{"num_attention_heads": 4, "intermediate_size": 704, "positions": "rope", "rope_theta": 10700.0, "rope_fraction": 1.0, "tie_word_embeddings": true, "init_std_qkv": 0.0388, "init_std_o": 0.0, "lr_mult_o": 0.629, "beta1": 0.9, "beta2": 0.99, "batch_tokens": 32768, "max_seq_len": 1024, "dataset": "wikipedia_en"}
Each number is 128 + 24 x the weight over its row's rms, rounded and kept within 0 to 255. Layers, rows and columns count from 0. Numbers have three digits each. The size before them is the row's rms in percent of the matrix's.

# o: layer 9 attention output (transposed), 256x256, rms 0.0369, rows 21-45, columns 0-127
# v: layer 9 attention value, 256x256, rms 0.066, rows 22-45, columns 0-127
o21 109:199184075147133176124129161109141130103129138165095091160140149140137152139137137175160123150146074138141118072104142120140117127137091133166090131143129096127105161101174076103164168103155103139135131136139149115111085098097145148165133132108164152168111137136145116121089117119161101171156120124133133149115131123154114092148113140121139121130112131153153112148142169126143127138138
v22 087:160104092162141111130128114153133134090158091154119132075130155154153090087146117151112160112108103147104134101133136137144109178146131145148154165140088092160092147141140146141138115121107123139106110176111138079147134149132125133126154144137122135137096125061104108103136117117153138151144108091160089146104118115144140138140106136109167071111115119135086153125133129168109101157146
o22 083:123136146139137149149151120132107108130129145110124132134183089185139123150118113116103098107100126116115112150144119097125106136114099117139146128145100123107122114108148151135100109103139095129141147119108095153125113082077113132055123136152105154121122139113151131128122112180155131100169127140212150126116143091104116125114103120144079123106118123120116144169113106119100132156101
v23 091:197110115129122094094134114090101113069155129120091121147128143119122172105148158149153121130180177105196099124124160148170130147089115117117162147166164086126118131151112118168111137147174113116156139129108103145103108136133124159100130107164138131111099173107110136114148133142142134125134142139140103153128141177130120136131083142146128122119116156142118148150105111075120139132143
o23 087:145125105134121149164137125112123127123135131134113116102154142108156132096150110141157115132156106150121108114119128127154133156133140122136099117112125108086121132120155109131137154116143122119169133138155112143105093123113122104103127068127131153156108090099120125097095142149156080156129112097084118138119138142098139108152156143131097125092146088137186108144152133099161162111133
v24 092:142101122165139131135153107145084158127112124118138117162133138123113106089167115186094103086099146107094135119091160147149121161097153115132145178110094125099162147133131157108108081145071135149147106113133152130115111122117162120147123143120125141153145104145115106145105134114143167148147106116141111139104104123172116115129154099120151101109116109098104179132084137139139097104108
o24 090:098101135090120137167119080116142132115123124122113140075166114116116111105135098089128108145106138110158138167159150086114133140129127100106172125147158142111149092075157153101117129120131104132121112102141117141140168121138101128094144103156099107116122110099147109130093142131096154107149156162217188158158140128116146139103162130145078137149132111096092148102118095137112148129153
v25 094:130142122083121107073162142159147126091126180110090141127111126134189108103046154120119121166145118111130168114120133125101095170113140154110126090096155156123144113155143115171122138113128075135131131132100137106117141100144159104141097102131120155119149160159066098129156135130127111139138140105114130109141095131147134136116095097131145131119123125143155090106112136141119125087142
o25 092:137228110140101176123113157105113126085114139129113130131129125123106100165185128203155136107148121143121093106116144120154094145108062114140129142136165111162128098141166131112126142155102109109135141140136115127129136147147160159138151123049125099117106144131153121154103131150165139165093112139143173122089106130103156136124120172129132137119097132125144139148141137158120165130107
v26 094:113110110101143113142135149119111141117120155151136153063138160179145102138157126155112123131144091092117148169141092139100117133153122156143153132112132140143142125124124118164136103069119124120142136167129183109141139118126168136162129141134142125120146124104094120181184097121091115147143157095147149118123068079117115135113119120158138105135156138106130135114119109159115109095157
o26 093:069171127122133119095107139159104125138101147118103131132126090135111104165107138145081110082090175143151135142142110115126114137125105130112098130158125151133119098154118165098102116164120130154103120097136114129152131145111108160081125146133071102100101134122148131138149136175139146119126123141243151132128123121130133155106117121126110119100110141106104138119103129142115169170081
v27 093:165126154129151116155099130138128124143139115105162143188100128141072131069116140119105136105068155124159150128149139132142136125110156131135156141172161096151108130149121153087142113103133131145141133118139151158114088118100103131134102142140117098110134093131181108078105143138129129140158159124131088141092145171116146107130126133090126147157116078144065186104119162169154187162117
o27 086:123085145111151084119119140113145115143141143121134150095123161123154104065140119083140099132159125134151143099159088139124145124124152138137163113079086148072124149119135133146157149125102137107153130126120129125128112122145167102084126114157146127154088109124128109124123119150087118120108111137085093115112102117164128115162190137197123149136150134153106132101103147088113100104142
v28 103:161154115130129155156137099141107127108126105120143120140165126087151104113124110129137129147105134129119144104144151125099137128097124157086116135148137102095159098132113178110124159130104125104121133122130116081115134120151140153139087114110157085113155176088134177089178161113130133137149149131117163117139076103138131105177180114132127118128145183158148087099160115151134109148095
o28 095:139140142146088193155113142119109130085147097168105160120131122147142121098144084118115115142115128068086111156123119113114081157130113093114151133113156131122123117135145092106131138129157127127156166149074153152123154119094148158164098170160125108141156141118096107160112094107134095103140129138096125107135103130133146160078125144128147105120112147116120134125180132084092125129146
v29 096:112128156109137125179143181111071082130157113091140120105132169134141169101161129141141115111120117116134142150125123169155149082170161129129135151129084096126086086120154088131131118125094131094137083134145185167148147133127109124132153129122132120125105134121173145150102116180105125163106123132142171138138146160091150156126153116108111102173119130114151137128134120152119146120111
o29 095:093093142175136097111131102173104179123083124121131129119070102123135123150101141114107158077100144123122100143115105125122124116112167136130132113134104121090130140164114153197118104129116158135105133115096110153106180143113167119098119135135094102100115123128095163152163153159085146085155150078117095117110160123132105147120117092136134113106121136141134140143123102101159118124174
v30 089:149132140114156135113115126126170151136130110144117125124105133131137128184102112118076121129118132157133139142167098075121112085138134098168094157117112123115104105094160133133141125123141178137152125184142187133134072100151151125176097146108171125117131125142114048143082144152140119135113127106155085144073146143090138120084095163121101135122113088118139138115096151121110126147152
o30 087:101146147099114107123146118139125093170159150122144174112098120119143094147144079128151117127145144126078128115173143172110182141121137160120148142129094171163146113128094136152097128163087141127105131105177098109148148125131146140112148107101114106107168132120109172102155082161097176123124132156139106144108128139128102139123133106108123148165139116128128140125068140180065126118074
v31 092:096125100182125124130121104126139125100159148145111133104139121114071136137106125088151133169147106114126131154131129129125109113124131100112086096155173158124160165140114116163168117132141157117087144126105116119109143142106108077141120093119127121123143126166127151099175152124111130130111104110136117118191117132096132158155122134124180133099142105138166067138102115151150129091107
o31 096:163126119158130150138113156125131156103092147144124108125106170140163133136142137167135142149127097103086127093098137153131098106123144158178115136132142116115119134138155067086163156100137134139109100117127133114167117110120140176182144159118148151136124147151139089129147120095135115161147110136028146102113146142190105108169123143120132097125117145130112113118138156141157118146139
v32 098:133106085139128117142101112117107134125097094129148124209139110130104139131127106132122109115131102108137106102077151107142097143119117130152119090130189140105116186148105131144077118154144150139174165136108107099092140127101111133138138130146094142126108075115132155159153197107112182113168112126091124111095131080151125122134152159159158118155093144156137121122136143123141131117125
o32 097:139125152124122135152120084126123139144143112114105103112184117139131124049109105108159147177115160174141156148124108113121145152163140127090141125107131159139113112055114130096170162098126108117146133139133113145157088132123083134143089110153142110152138086171146087132089128103156098125155116146107133138167144157135142121135162142141110149167157125141103134109149099101157129122123
v33 102:165132155134136150109165139153139170110152135087103136131077121115135111122123133121121089120085176138156111142145130141162144114130147085137140121158127101177099120081101124108180121144109121141127107138148162153162086122164141112103139146125170062128091108165169073114089089141130107121108131152162095135143160154148134179106094083113122135115146137105133148108085175133141128149113
o33 103:116080113134134111102135139122135091131113146129132121092101148105098123155134143102108094082137109120098148082145140140113136116114145126134118145155131137121190152137129147170101109124118154122126086119131104145140158096103171110122172132088129152113109114090117142119149147117079141156134148130179157167117120111130114136129134118125130147102139109103124146086101153152111126116139
v34 095:127107094161105142118167080131115118126143146114127138104150193110138129151118142113130156159143075065152134118162121094099125129128115143104098067098116147092190109123112137128149117111115173154134105137124100087155126098103129118111154140128127175147110139169115126150100107096159109111116134120134080135143164087114163148111106159124118132174122083156136123131115130148140102136142
o34 096:140190108102133121162133133129114099173116156110160130133143124150120109128149098142135121149116137146106149151120148150130158110144118130134156131121156185174080105107145147090137142125145113111100102140176116088112158118154125116177123121133142111112154141079147107136142123136148214113125131136099128123144095133120108132171098139109103095160115121095099103172102145158154099109116
v35 100:136134177168162157131130154101150159132125141106185126126105117128147105105113138113126116088131134155112100134136103118119136100124127087126161070195117146126146112156078141111126122104119136080088099096124160153114128136133154094129126141126151108085120099113125135139161120164099092150121125127132145148133167123132090121160087124163152145115157119120144099119142148135121153102136
o35 112:128111151163151097116110150163149135094091124153101105145090159128128156132106172143115116124105097092155128083119131126110119113124148179159105150106115076107147146131132086137154131110139156159100116103109148118162123133108164171125141175123137136137095159187141126154126130110108099161147141106148125116117119144178141124141139111106150125110116141121118112078116164142122094145159
v36 095:111104130129163124118118171101130150155101116131140174127123157136111089134136083160145122132145137119099154122100124143100111114175123128141124109098083106122118100114135137119168123112106137151139129176160160090170120119120139145107105148119116132165088139162109112159109086110130114126152127149149120106108110085159117120102122093099102136140102137136110159113127141137139099154132
o36 096:098153122105118102120120129143135090161139155105151138140176089125094097131143117082097107126102161182167152150126138117152143130157098084097159126165148168177130132119135194108102135156125105102107127119122119140106134090141091116115135112157098089118145141073138129140119136140095181093091144176162138167156126100105121136109114160124116102163153135105075160127109097136128127123088
v37 101:154118159137119103123139123082114122135112141096113129133149144108162151104130138157162126099138170143147105127085111157130121078093163112119147121189110123129114155125129093070061163164126091110134116097165126165134100131144120138097170126145140128125128154109131111131084143154158120120132160118145116140104146175132078133133114083115153118103130142110122165129132105093118123160123
o37 099:154090128135127131120151120114174122106163108151105090120116145086095150110087167139135141133171119142175106101141144113156134128124114139109096136115154038098173182154136093164153125111129113120150139136128141147097105129141143088100141126122150161157099122131118162120068153129118096172113122076206125146138163143120154111108150119129125171111173087131173117101139154109131136099163
v38 095:090141132143121136097163170098125112130118109111124107157105139144104138145103110091107130128150132137101123163125115140096093118151138101155112113181128131141090159161122106118097156106148115089117130124122123166114111131105118133143119137136133129125117082108143168146161167159132159139143114101092121128115148136110108121118135156118155110160130138102168082144141112121138179105112
o38 105:133118167179145111108108129154147147095096132143103117141085157130131178122098176156131131123111128101125111099126123130124132117113162171142086166110110101124129136155105074137164114108137163132105117111113129142169123149126135162150138161115143136143122136208114115148125125095128089154135120105117133091129138169182117119141165116117144130122133138134108131096135147148131109138160
v39 088:071136081120150126133150169185075110112087130140127127070128101104130110121135091136127130141152098112077138119120142144093110163154118127139139112107083161125137119086157101132165156121143166103138122172120134080134161117122118154156139125126083166131158125143134084094147121133156139138127121117123123124175108063126147122129153123135090152145158141088112105132155123118110128132142
o39 088:091187113127113147151129121148121100145085164075105137177144122148104098212160137164084146128110133146117135149129097123140108115128103136124129088146157132128119107126119177090088133121121125146122122131118118112108113139137131156087110159104118118101125137078107124149139149130144169110137148157169148131122146131107100130106084143134099089154105134144098147198119116165151143157103
v40 093:128154158137124081109117138111152073158175167128108159135128131133127162106141147156116122111096188133154122137130135129143134116106145091131151160180115151128081136127144101134117123155164133130144086111159138134108126138118086132049116128141119120125076076122163129111130126136133127139130126135104089116148170175119119118133097124149132122078126146164096119136126104098101152158142
o40 094:158086118112108091113142150119129141151131146137146114116103128146143143109125184117137141139171105151137148086135112155138128118130161131139103125100114099114145162117099146163138150123110174137164148113137117143146077124129156086109124125138161161140132115145116133126117121111131093140076097130040120172125151160120110109153155126155117146120165118168122077108113098097182145125150
v41 084:126130171147133114106104095082119133179106118163143118177122083122140124142142120117161142133070132112073124152146127131161121115136083151107087122118111122131135093119089138120159126134101150120117173085085143113136137146134109118093102133139096145163130112202148142167130130154128138068137125130122114120135147116149131133133122129128145132147079122175075148126151108118124123159137
o41 087:136105094125104127131112120136131155144152135126158168121124158143159149084157117090141122164108087114116127143127142143113106112128158103121157123114134139136125148115131142102147159120133151105113127115123140143143106089109122110187126100145173126157161114163137124101136120105102118109102092183000120139136124156148118084137136138129156104152147146150103109092130077134165122140130
v42 092:150127155101138102154128126119096127127116095116144130128112118152124123063175131138129143095132127115117112144114154150127193137109165147109159154112133143129061084085121110101077139137095120146120143144185151120130132139106126159135112120194125145170104150092159124103124124158140152148135140127170122111102093137150107150160148119097140160107105130126098123168124099098135107194134
o42 091:131109119096101126137150126119125154152167110128126153130133110106153127104144126088139140132140145152151127134139126127147106144157130107116151085137112124104143132110117166162119138138113133131171159144137137173106095136127135093067098096162124117115129100093095159138119131163107133082101122125099103170123145116095144111124123114163118136154161103156144137142108055090154164138129
v43 103:127125162137109092090123117123139124117154154139112165140105144124121124113154116155115089089128170145143124134125110144175139124124159126110161150166129116156115116148124150076102148169129092122129104099167141151115086109171146133114119147148190075108143169099147110102096134202124095152138138111150143161098161198108124108155122121135122117121151114138108160118119148135133124133099
o43 095:134078168155141114111136147099146144113138115154113114078107137121129150069090148082129110112149117115144106121145126105123137123116163128116125131130105081078159166152142111201106108110143139115150154131112146148124151119110122101093130143146119182154130138133112144135123118136103114163103115085160099126107143111147144127107182119151140172105159123085161116077143134101101117112165
v44 094:135119137116148158147116102120175129144158157170154103072086136126151150152153118183106160087146096158120131125133137114163124085130108117111138139117138110139168097142159126120110100135120130123097063090112146155150155137149109104124192127136131112147141133087090149126168102131161136117090119132164157138131130142122142133184107150157132092115171105105136103133111137143122109083149
o44 088:105141130137175108106145149159134150126104107128126105127097125147121109149100161103095141113096136121138135142111126140107110102112111183153094124124099108121121146143118101131124100110126123167089123107138152090135163146132127136125122144120102118103102168151169165124170117140113139118175142073223124147124149102120139147143099079098135144102102141105157100128107138131084141167124
v45 106:149121150162119119130145103104066115146134130145153111179144169123091102103181104145146122097106144118123127103102118123156129139091113124070145168165118121111121131158102178094092153126098146120114140106156107098089117116128123166124122147142135105129135157054172154080122133102150152149151112124133115124086119159161123118159138100138130119151136107192098168126140139154158151172094
o45 106:172109167142131127150126095141154136111163078168124134099160122128142161050133132081117110162130107102135124163138141084108136112128149127118160122103119124075109136117158108145157115076173136127132154133094153161141139102120118124125104136194140157141149141172093132124102111144124105101174112108168123129158136130147161137125150100139114143129139118118152134099153125073099090129175